config = dict(
    n_layer=24,
    rope_base=411000.0,
    rope_fraction=1.0,
    init_std_up=0.0542,
    init_std_down=0.0,
    optimizer='muon_variant',
    lr=0.0121,
    weight_decay=0.017,
    lr_head=0.0101,
    final_lr_fraction=0.0,
    batch_tokens=[131072, 262144],
    seq_len=1024,
)
Each number is 500 + 25 x the weight over its row's rms, rounded and kept within 0 to 999. Layers, rows and columns count from 0. Numbers have three digits each. The size before them is the row's rms in percent of the matrix's.

# up: layer 2 MLP up, 1024x256, rms 0.246, rows 887-911, columns 0-127
# down: layer 2 MLP down (transposed), 1024x256, rms 0.0591, rows 887-910, columns 0-127
up887 107:493505492525519524454484521509482530541516510510509504537510479522499539522516471508515513513481505500495470524518502500512501524503501547519463483481482536492469485535462531512476549522503495449501490501518552529471499510552536501466479515510555465497470471503474455464487510481484571512461555498500522460558516464518473508478522508457488513484501506489541491473460472528488515511522
down887 106:473479513523478513554515505465534457535468533489476537501510529524506535526477503497519441544532453471495537459532518504470486517470450485495487497480447502491462483527532505510513507548488479524513495502502543507517488477523530517511482487521554491510462515502516508492505465527509507543489487506478485476486454519452481484512522527466496515510490483444496485505470504495539529495513
up888 096:534470507508474517546484471516516519513482476556498516494468511494525501538452512472484497501528523518518518559498473459521525483522458474509478493478501481512512503507516493485507492500510520541523494525529520472507562516489511461475503495458501505454504510502531504498529487436503542491528514495477531545493455508485517546463456517530519469501541482552487502520493499451535470481495
down888 091:482500483509479492484514494479495465540503510465467512528505520527520494517527520499573523455505469462471509484506481472495473507511501530508460471544419536534529500515465531518481466497464481522489477474499474508487482506505460515455503466488477509484484517539520503485556475527479538477515467508510522467491475507478481476530467494511471521480483522476473536523525482533478472492503
up889 105:483500492502466499492481468500480451502489473479517512474556519543426521476504525506511526555511497426519494485497501504520491476476450492469527499485486445479475516517526467510497534496499530522493490497502512468463486500472507485507504548528485485487514482473467482515534519479507543501510521466505514548473469528479499504532553526464526498495465513480512556501514517470516464486511
down889 099:508516507480531483466499454511498531440548475514489509530493497501509514528517469515490494519464464482496493461459498499463516507503526490500495482496541547471517516489489492489514481501500554513480473482544500467517515498434547477433530538461544492486530473483506523519472478511524468516517501451472536489495483516528488514472534516505488467498482511484480536530479475504482520517522
up890 104:507558482515506470539530466526480513480492497513505494490496476529505513472515532509493516548473475510505499508491545527476501490489532510527490501503521512510489460516517477517524491500478508463493557505463526522510502504482491504457468505536512475497488490517557499478443516485491489508518513491519478547447480472479528549459452510496505499524466497506468512519499489523471498468484
down890 101:551459570529490538523457489513443470513486476463489500486456521483526474520486525516489468475508505489485515502478559496522500518490499507477504505543535535529521471479481512524504544517517505531478471485470515469507493525506518491502528521501485504505469502421556538530528530495507499470493493499495467497492518463533552453531544488506530491515485545524495481478497499498493515487442
up891 105:480495499529509488489510494531500516479517528500523523491491530515484489514501493524516507466513478521533517523482509518536465515489513485533535533516488529528494496505490475432479520485507474523502527485486548440486517501538519511466469518505509468514524511492513502522496526479506469491524500544485520526466541504486519510500522470487512512470519485498475550512495471499511504531448
down891 102:496488474466499531525529499473497476518498506461513513508533472501486504493476507494504505515492534455497502548458517450490473524527463467531539506516478472544505507519514519494509535491502535504499503473511510480481513499497476515474460508488495504473473525464542555530463520541494542482485531459470536481533507493501487486474535510509549469500493521511486544516449498496509502497486
up892 099:494511525454455499465529490516526536525452490535530495465503520517463528500492501496508534530512512514490502479502468494533499491435491514506503502492487520469455483503518518490472496478471509503479512537484542505498536543486541480473519505512506525508520494502479531511518527510476550496474495561498497505462493487475467514468494517553490526470517483527490482511456485571547521515455
down892 105:460516460535488517489464502450477484471528508531512486509505512473521516486507487511458485525490476486485525545515512482530458496472511517493521476475490522472543527481468543467493501455459490464514527505508524478468467513526476527433469488520512478500481475507543516460527505496499541498512517477492518526484489446519498478492510490510510506510509522495474480511498514469477475488475
up893 090:514485504519479533482544468479503508507498523516525449496485492493502521468514488482531515498503518490530458472486501533515486477497537477525535505543481562550522500489506439490534479501491503524493525468533526521489490500488485466530530457483486512547522497468509492503477473541484518521485477492498445473477501543492529512490508495499479515488499462545504545518485472493486485504530
down893 101:504486470514500492541448525513497510543498536505507547480547448509510508520496511536493496494505480535506523500526490499513524526524507452529495514465529473551496489496530522517506482465542539422517513516477488481470474497487473547510451480505492507474513527501511501504490484478510501524526499512453560540506485491471497515501527504491507487494527548475508529481519511490492500500511
up894 113:475481482488466488509532511497452508546481477503486498524508497465466493497501518511495477493495504516480472523504532539464501502536480464540479499493505492526513493481468508525520495481494497475464479503493518517452474495498504468496540543509516492486497511487488523499479442497525522506480514495537466459449543502498434524541480530481459531487487539523490543502513495494516499546539
down894 111:536502470482519511497476504479516504500474479515483479528467506540535477535537515491531493503546505488524501522492536476472490495545491493523503449484474497492510506534463505542456501463522487522493513505486460500492503457510500459516470535485498517432472483464557540481482509517508504496493525531481536485494495535513504482475536458484514522523506501481433491508500491518508517516494
up895 100:499474468481504497503512502520466491458472476502454524518515519495477507478477543492502534499501503514534468477500506529516490487521514495529496522517518469488506552509534476554522518475503508518542501476542505521529501516488514498466517551480500515463507505425515519511497493504541517513518515490514477513502506525477543502461456476483538484516470528515474508535528501536525500432505
down895 096:488521512503516449475514488481534506521489518508485549461510464536495474491487485534503491536498495505464527423504501488482500504476456474481556472474489514494559513507515469469483487450508519542513517482484516465543528525486490501492518526495461511488503512533487484483499507471483538519503502446530471492518515472488487492523482468518522558528526508540486494503501467542521510499544
up896 106:522533458465509496533468514516477518506491553496493515492499506518505464508518539482489486495477509540506488458478566504482524515503511522471489539529481543524522459452525496489514499517526487501500482517548453467483496525502477524487510462474541495499529440505546479456504537508479478516457495482538510512457487488457539480449479527495509464497477536533441503514485499508521522478479
down896 109:516504532609500517512510495460482473524441461454517498512531535504498521527482546472559445470492494468516504484481529509503508502506489492551496500467479502451469503502486490486492512507539451491441509502468539535465524468487534511498466502520492484499522489522561505519479538544513501494481530477475500520463515481502510502489499493528514510523511458494482495505491497521516501494526
up897 103:499490475520480487488507519485537561485549518482506493493492490511483460452504505525529531527492527508503505494494506456501471492485508456562516537506488493479478523547506526488478464511453507527484491493519494513524472527489467532515515521493512477474537507547542471516498488482439484532521524549474499507513486537523509539507556529516553524499516474485508520494504550473526519492533
down897 103:481523526502531506520497474521478495473499523552479474546459498480559505523518487494578514499501509469472495511548514539504495506489499497490507478529516514463516496450497450518519491494470506478525498492520528475502511450529526504486516494442518497504465496517520502438499533494518494473486473496477522552494500523472432503496516513543503485523493490473490485522534543531517541496499
up898 100:487488491473493502518516524535498515522496525473513476487513498529488505475468506514513512458534481450533485534487449477537497473513496486452505510500520507518472515543499539522542485524517507518534489512509506549533481531504504504479501480562521527507514531541487537517476542492468525518498490526486522512510518494504451531492479469479478508477511495495522476487490537483563507539519
down898 097:534480456478510517494465465503517499533500504532534507472514456510515498503477507528497492500534520548529476465461480484513497526468534526487488490507464530496490500512470517475519470535525498499498481504485487489530468503516483480515484502437522478475530518460489521491486491495518496500488445550504447483488480510509500511474467496565481499504511530519494505534445479501493488495522
up899 106:492427482524464527511490508517534526492506478501489474482541493497499498495453531569534484500494481479491509536481482490508482501485498484487513465533529542507469504508449480492489469508523487514530502485548483492493447501524544473478502465454493464427479482474469482476521525454524463485464527482536532527483523552527552556494511529459464487480507501467503476470506521485481488453489
down899 103:496454484461469522462468505473482485462474484513469476498516490532451487504467496488510473474486491511510452469517528538486524443535485489518477515463520496475542534498455462552488439521444504483452534516516486490509481487493539510498486484513524472473483483478498548507527525468521525525471519491484505523526520520479516518509489520442512529456507485508505458506494517499506491506496
up900 086:488538579479478554479539480502515534491485478482528501525526517495521488432488494501483482462507569482521503483521472470511510474497514498475522525533499529510489506445508492490508489461538502490507477540470467513477496511492481482548500462493516517490471479497466556512513426502543540532501482481473482514478505542450499501510483496520523488489507535508521477468466537483483502493507
down900 088:491501454496520520534439491429459438457488533497492523462493556563473552514476487460491475487517511513465497492490528469508504504509491479512508468491505535478469521500470524485496496511447495521489493465527517494486524472469540494474497521485470460527483476494512493484489476471465536497490477485541539500529533480503490520486509516501475516509474469493490522516498474469533477510509
up901 109:534490525478500512469543548511493483523517473469470487456512480453444536487495516495490521428496503501497500494508536499523483497500501504495514479478505465521470495507510505440475519510488527452492484500532526514525470506518503522512455479524511499464474476487473470477565544516523500505470521529449512544442501528505478483519514508477488506486497523496477490491549515513515458462503
down901 105:481483499457505497494512461482510496501538484451495520512504486543470478462485481514509497476500476509508506466477533496565498472513505492511468505503504533499505529479529535554457518485487458515510487501446534511471537495546521474519501519481545539478508512528494531483488481482553501524513491484498512496495522506451536470491477515477523530469470527481484479511545472482532489518508
up902 104:500485521473516442509510476475500497485520497491477550537448499501490488497512461503501526504489523461541521456510527493517438508498487478503497435534495501477497476531485501544537495485517537489538512498470502470496511461504485492505492511521529536472523482546448421526513478502464469515525510497467507497482482561504485514498509516496552479475522504485483506503475531519532519491503
down902 099:509524518524512537515460494457506511503519522472513487505480468550482514463518509464496476494515456446490512522536477469523512485462500502542490575492541478531545498509493468488443490482479488496457522538500490512471546531525440524496502479504460514517468521489478531526509519527463477534483489497508484488459530541512479488500512468515514509498537521536487572498450501516538477503461
up903 101:514483505540522422491491490534490501488496492550499521514542486477470487495516519504514501492480517566485519469511511516501481486491525489478506458513493515485492494474492490506535486564494454481532508498500502507466525506473530525535537475491494534506424463479465537470509492520515446483472534493521521471503479476506490504477514486542533483510489465495472459509499489510496478497511
down903 098:494522488464486550477449546478478457511531531489518508506544520512505484449529556488533462517482490457508494497490454482553516502508467541488478500431488502522522511492508520510546513489505510491485553497509491467460484515508473475515492504528486523491505459513451505482498483463525540515474456534482511482487484505484486517523489498559518446459488515527482498514524512475446498530538
up904 098:466492509490549496482498506473512483520488541513525495510523541533496521504478538511512485484524493498509498470498458507494552515484447479487479494536497529491482497483507485517505509471510499522519502513505502463512489494529499473468502517479452508541474502520527507496541485499514477532492499513458551474473500516479532494426456497482467523537513473541510456494493504527497486506505
down904 094:510522445503464500541498505548525471525515493475495512483551527454476487483490513484504458477499536501535524465508496528496455487517489470513520509474499489497477497537484506556497466489495508487470444483498502513446493512502519536477500514549495498490509508461482547511508506518511517531526485531470486459477479460480462480562523523538487475478504465503508517528500506510512454448522
up905 101:526505491542500576497542517534529492481539507467545471518528533546510508464491563507476506498524484525545526511530509511472480507491504488506524544520511522519562475503521545496496501513523504510529526459471515499509473510483505483464492529511501485515468479509535496499497467490461447484488492420465535520446499478513523486517496527474492471519536509477513509471556552500498513454485
down905 105:485512464476462460495502522481507524445517487535492474518500513503517541473551498490514510498523529456479482512526547479525469526517465463553517469508457513505505531490458522496529470496503528506455548454466489487521533478486524539540502496510468477534476571486519524497505516511475533415509515472531520504517503488515501512490502532509505493490510497496472517522534503535517475498468
up906 099:496470488485538515467507491490490531474510504497507496507489486478499533504498494512463523499493519534488490505503467513490516472544481488561514483511486519472474467479519458497485506471463468437506475529474479497522510494507496499508498518469506456542454486502464488501475496487506503483488487489481506508487485525518509506526524481519519453504532526518474511528449489443517490519537
down906 096:502514494529458498521490472493540488500474467517436523510501540502449545502493506495494458518479465489491493497508534504506551460538455483497502500517462476502526517551535502466508496532476514530518542497539459521518505495499540474532499485531475515455486498453525493529498513479482517508475473500444548502515502484523491505465484495480469498533483502505488475525460482499480481496525
up907 102:484502493503484525480529474478522491514510514490501527487498461522486471539506527498511510454517500488508508494548498491527452497496544522541531515490507527454517495471506515569534516504492500542491492487551545504491504515472486461533514517499501503431459471478458471519459534493541501473503508530505518462479507513511486470512520474475480581477521511538510521496484504508529497506517
down907 101:504508472527545489533469535457449513480477498439531458493531513528482519453515506539467501519496504467486514513455475468479503511440503519443489490466521506503509538488521499472487498504490500523536530479475527451493495532486520506510490518488502455474504504510510519562503486528529481551521500476528498483494503504477474507509466506498494507519496479472491494476519528481501505491517
up908 109:498516481577510472505512481454522493527535525480481533513538476520475482473457488513468476494499480527533479461503524490502456497535527524513529470509490514483479490498424475498496500460489486511495527504463539506475475564555490479512491495532542490470524509482512473510520520504521533534521563481495506511533537518479499531469482500491513512485497463476540460527517489470510488524505
down908 107:513547481508497543472544502491497508555525524494462472514537505502513505510502442499556510504493488479513463509531494521503536535513439549539477498489518482464486507509520471511496515498540498536492514498497471533523491528503480476515504478537456498485490471437466534487534462506489496513471505502462476491472490558502469510487457520514522486540531517499467481517509532512482524484468
up909 100:468489489527513494474453528528484513507506461481465492516445496463460499511495511484510496515493496482508471518485465508537550482469450500521475484538462504510512491484538468503495503506507522502534529511511467480509476506533476520515490497475528510514486517482464474514519507523465561537510525575483491550496500520522534503489535487497458459504478477500509491494470476458519474467500
down909 100:553478517480517510491484480502483506504498479487502469522522504459536484501488498492475491468533494521500509517535525436478481524454497530523525525508504527503505493505512485521459553512488493525538483521503498504458540474505522472476534525505500531447509483526500512473496500502510496508509510490490504499518465494490508526509483529515515499544504518547497579476499554544493484508464
up910 092:496446514502459535483512459528472473480499492548499456517519485511509523530514490482471526532519510534531485485493507488508543494510518504493503464501495543551489508474515458459544489493527504481481492559480514481522507518520493516492490476490517506474507457458507500501523486505505498537497469514503457517492492528505497526516488450426502491491534494522493560480507471476524492525513
down910 096:490524469448491472526546544454496544504486500497495481470456522519511455477489509540455506523503496513517508536487521497530491491514449492536509551482477479501487444518510433472487502489569520458472502483515472471495509503489517492555522520491486527491469548529493500521495502451492515524505504484519519507528515529466476503457545524567476528501499554525507491518530516498437479481480
up911 094:436489503495482516481516481436519506490513471486492492466458494527525527480457528514478534482532493474502462535498489476548509521481508503474451496537465466501481505479467475516502508552525503497504503449516467504488462492520512479535477477517508531475485543513496486496490480484457505493473500483544507501520501476520471492535541505465480500483445494454444466477495463468512518477490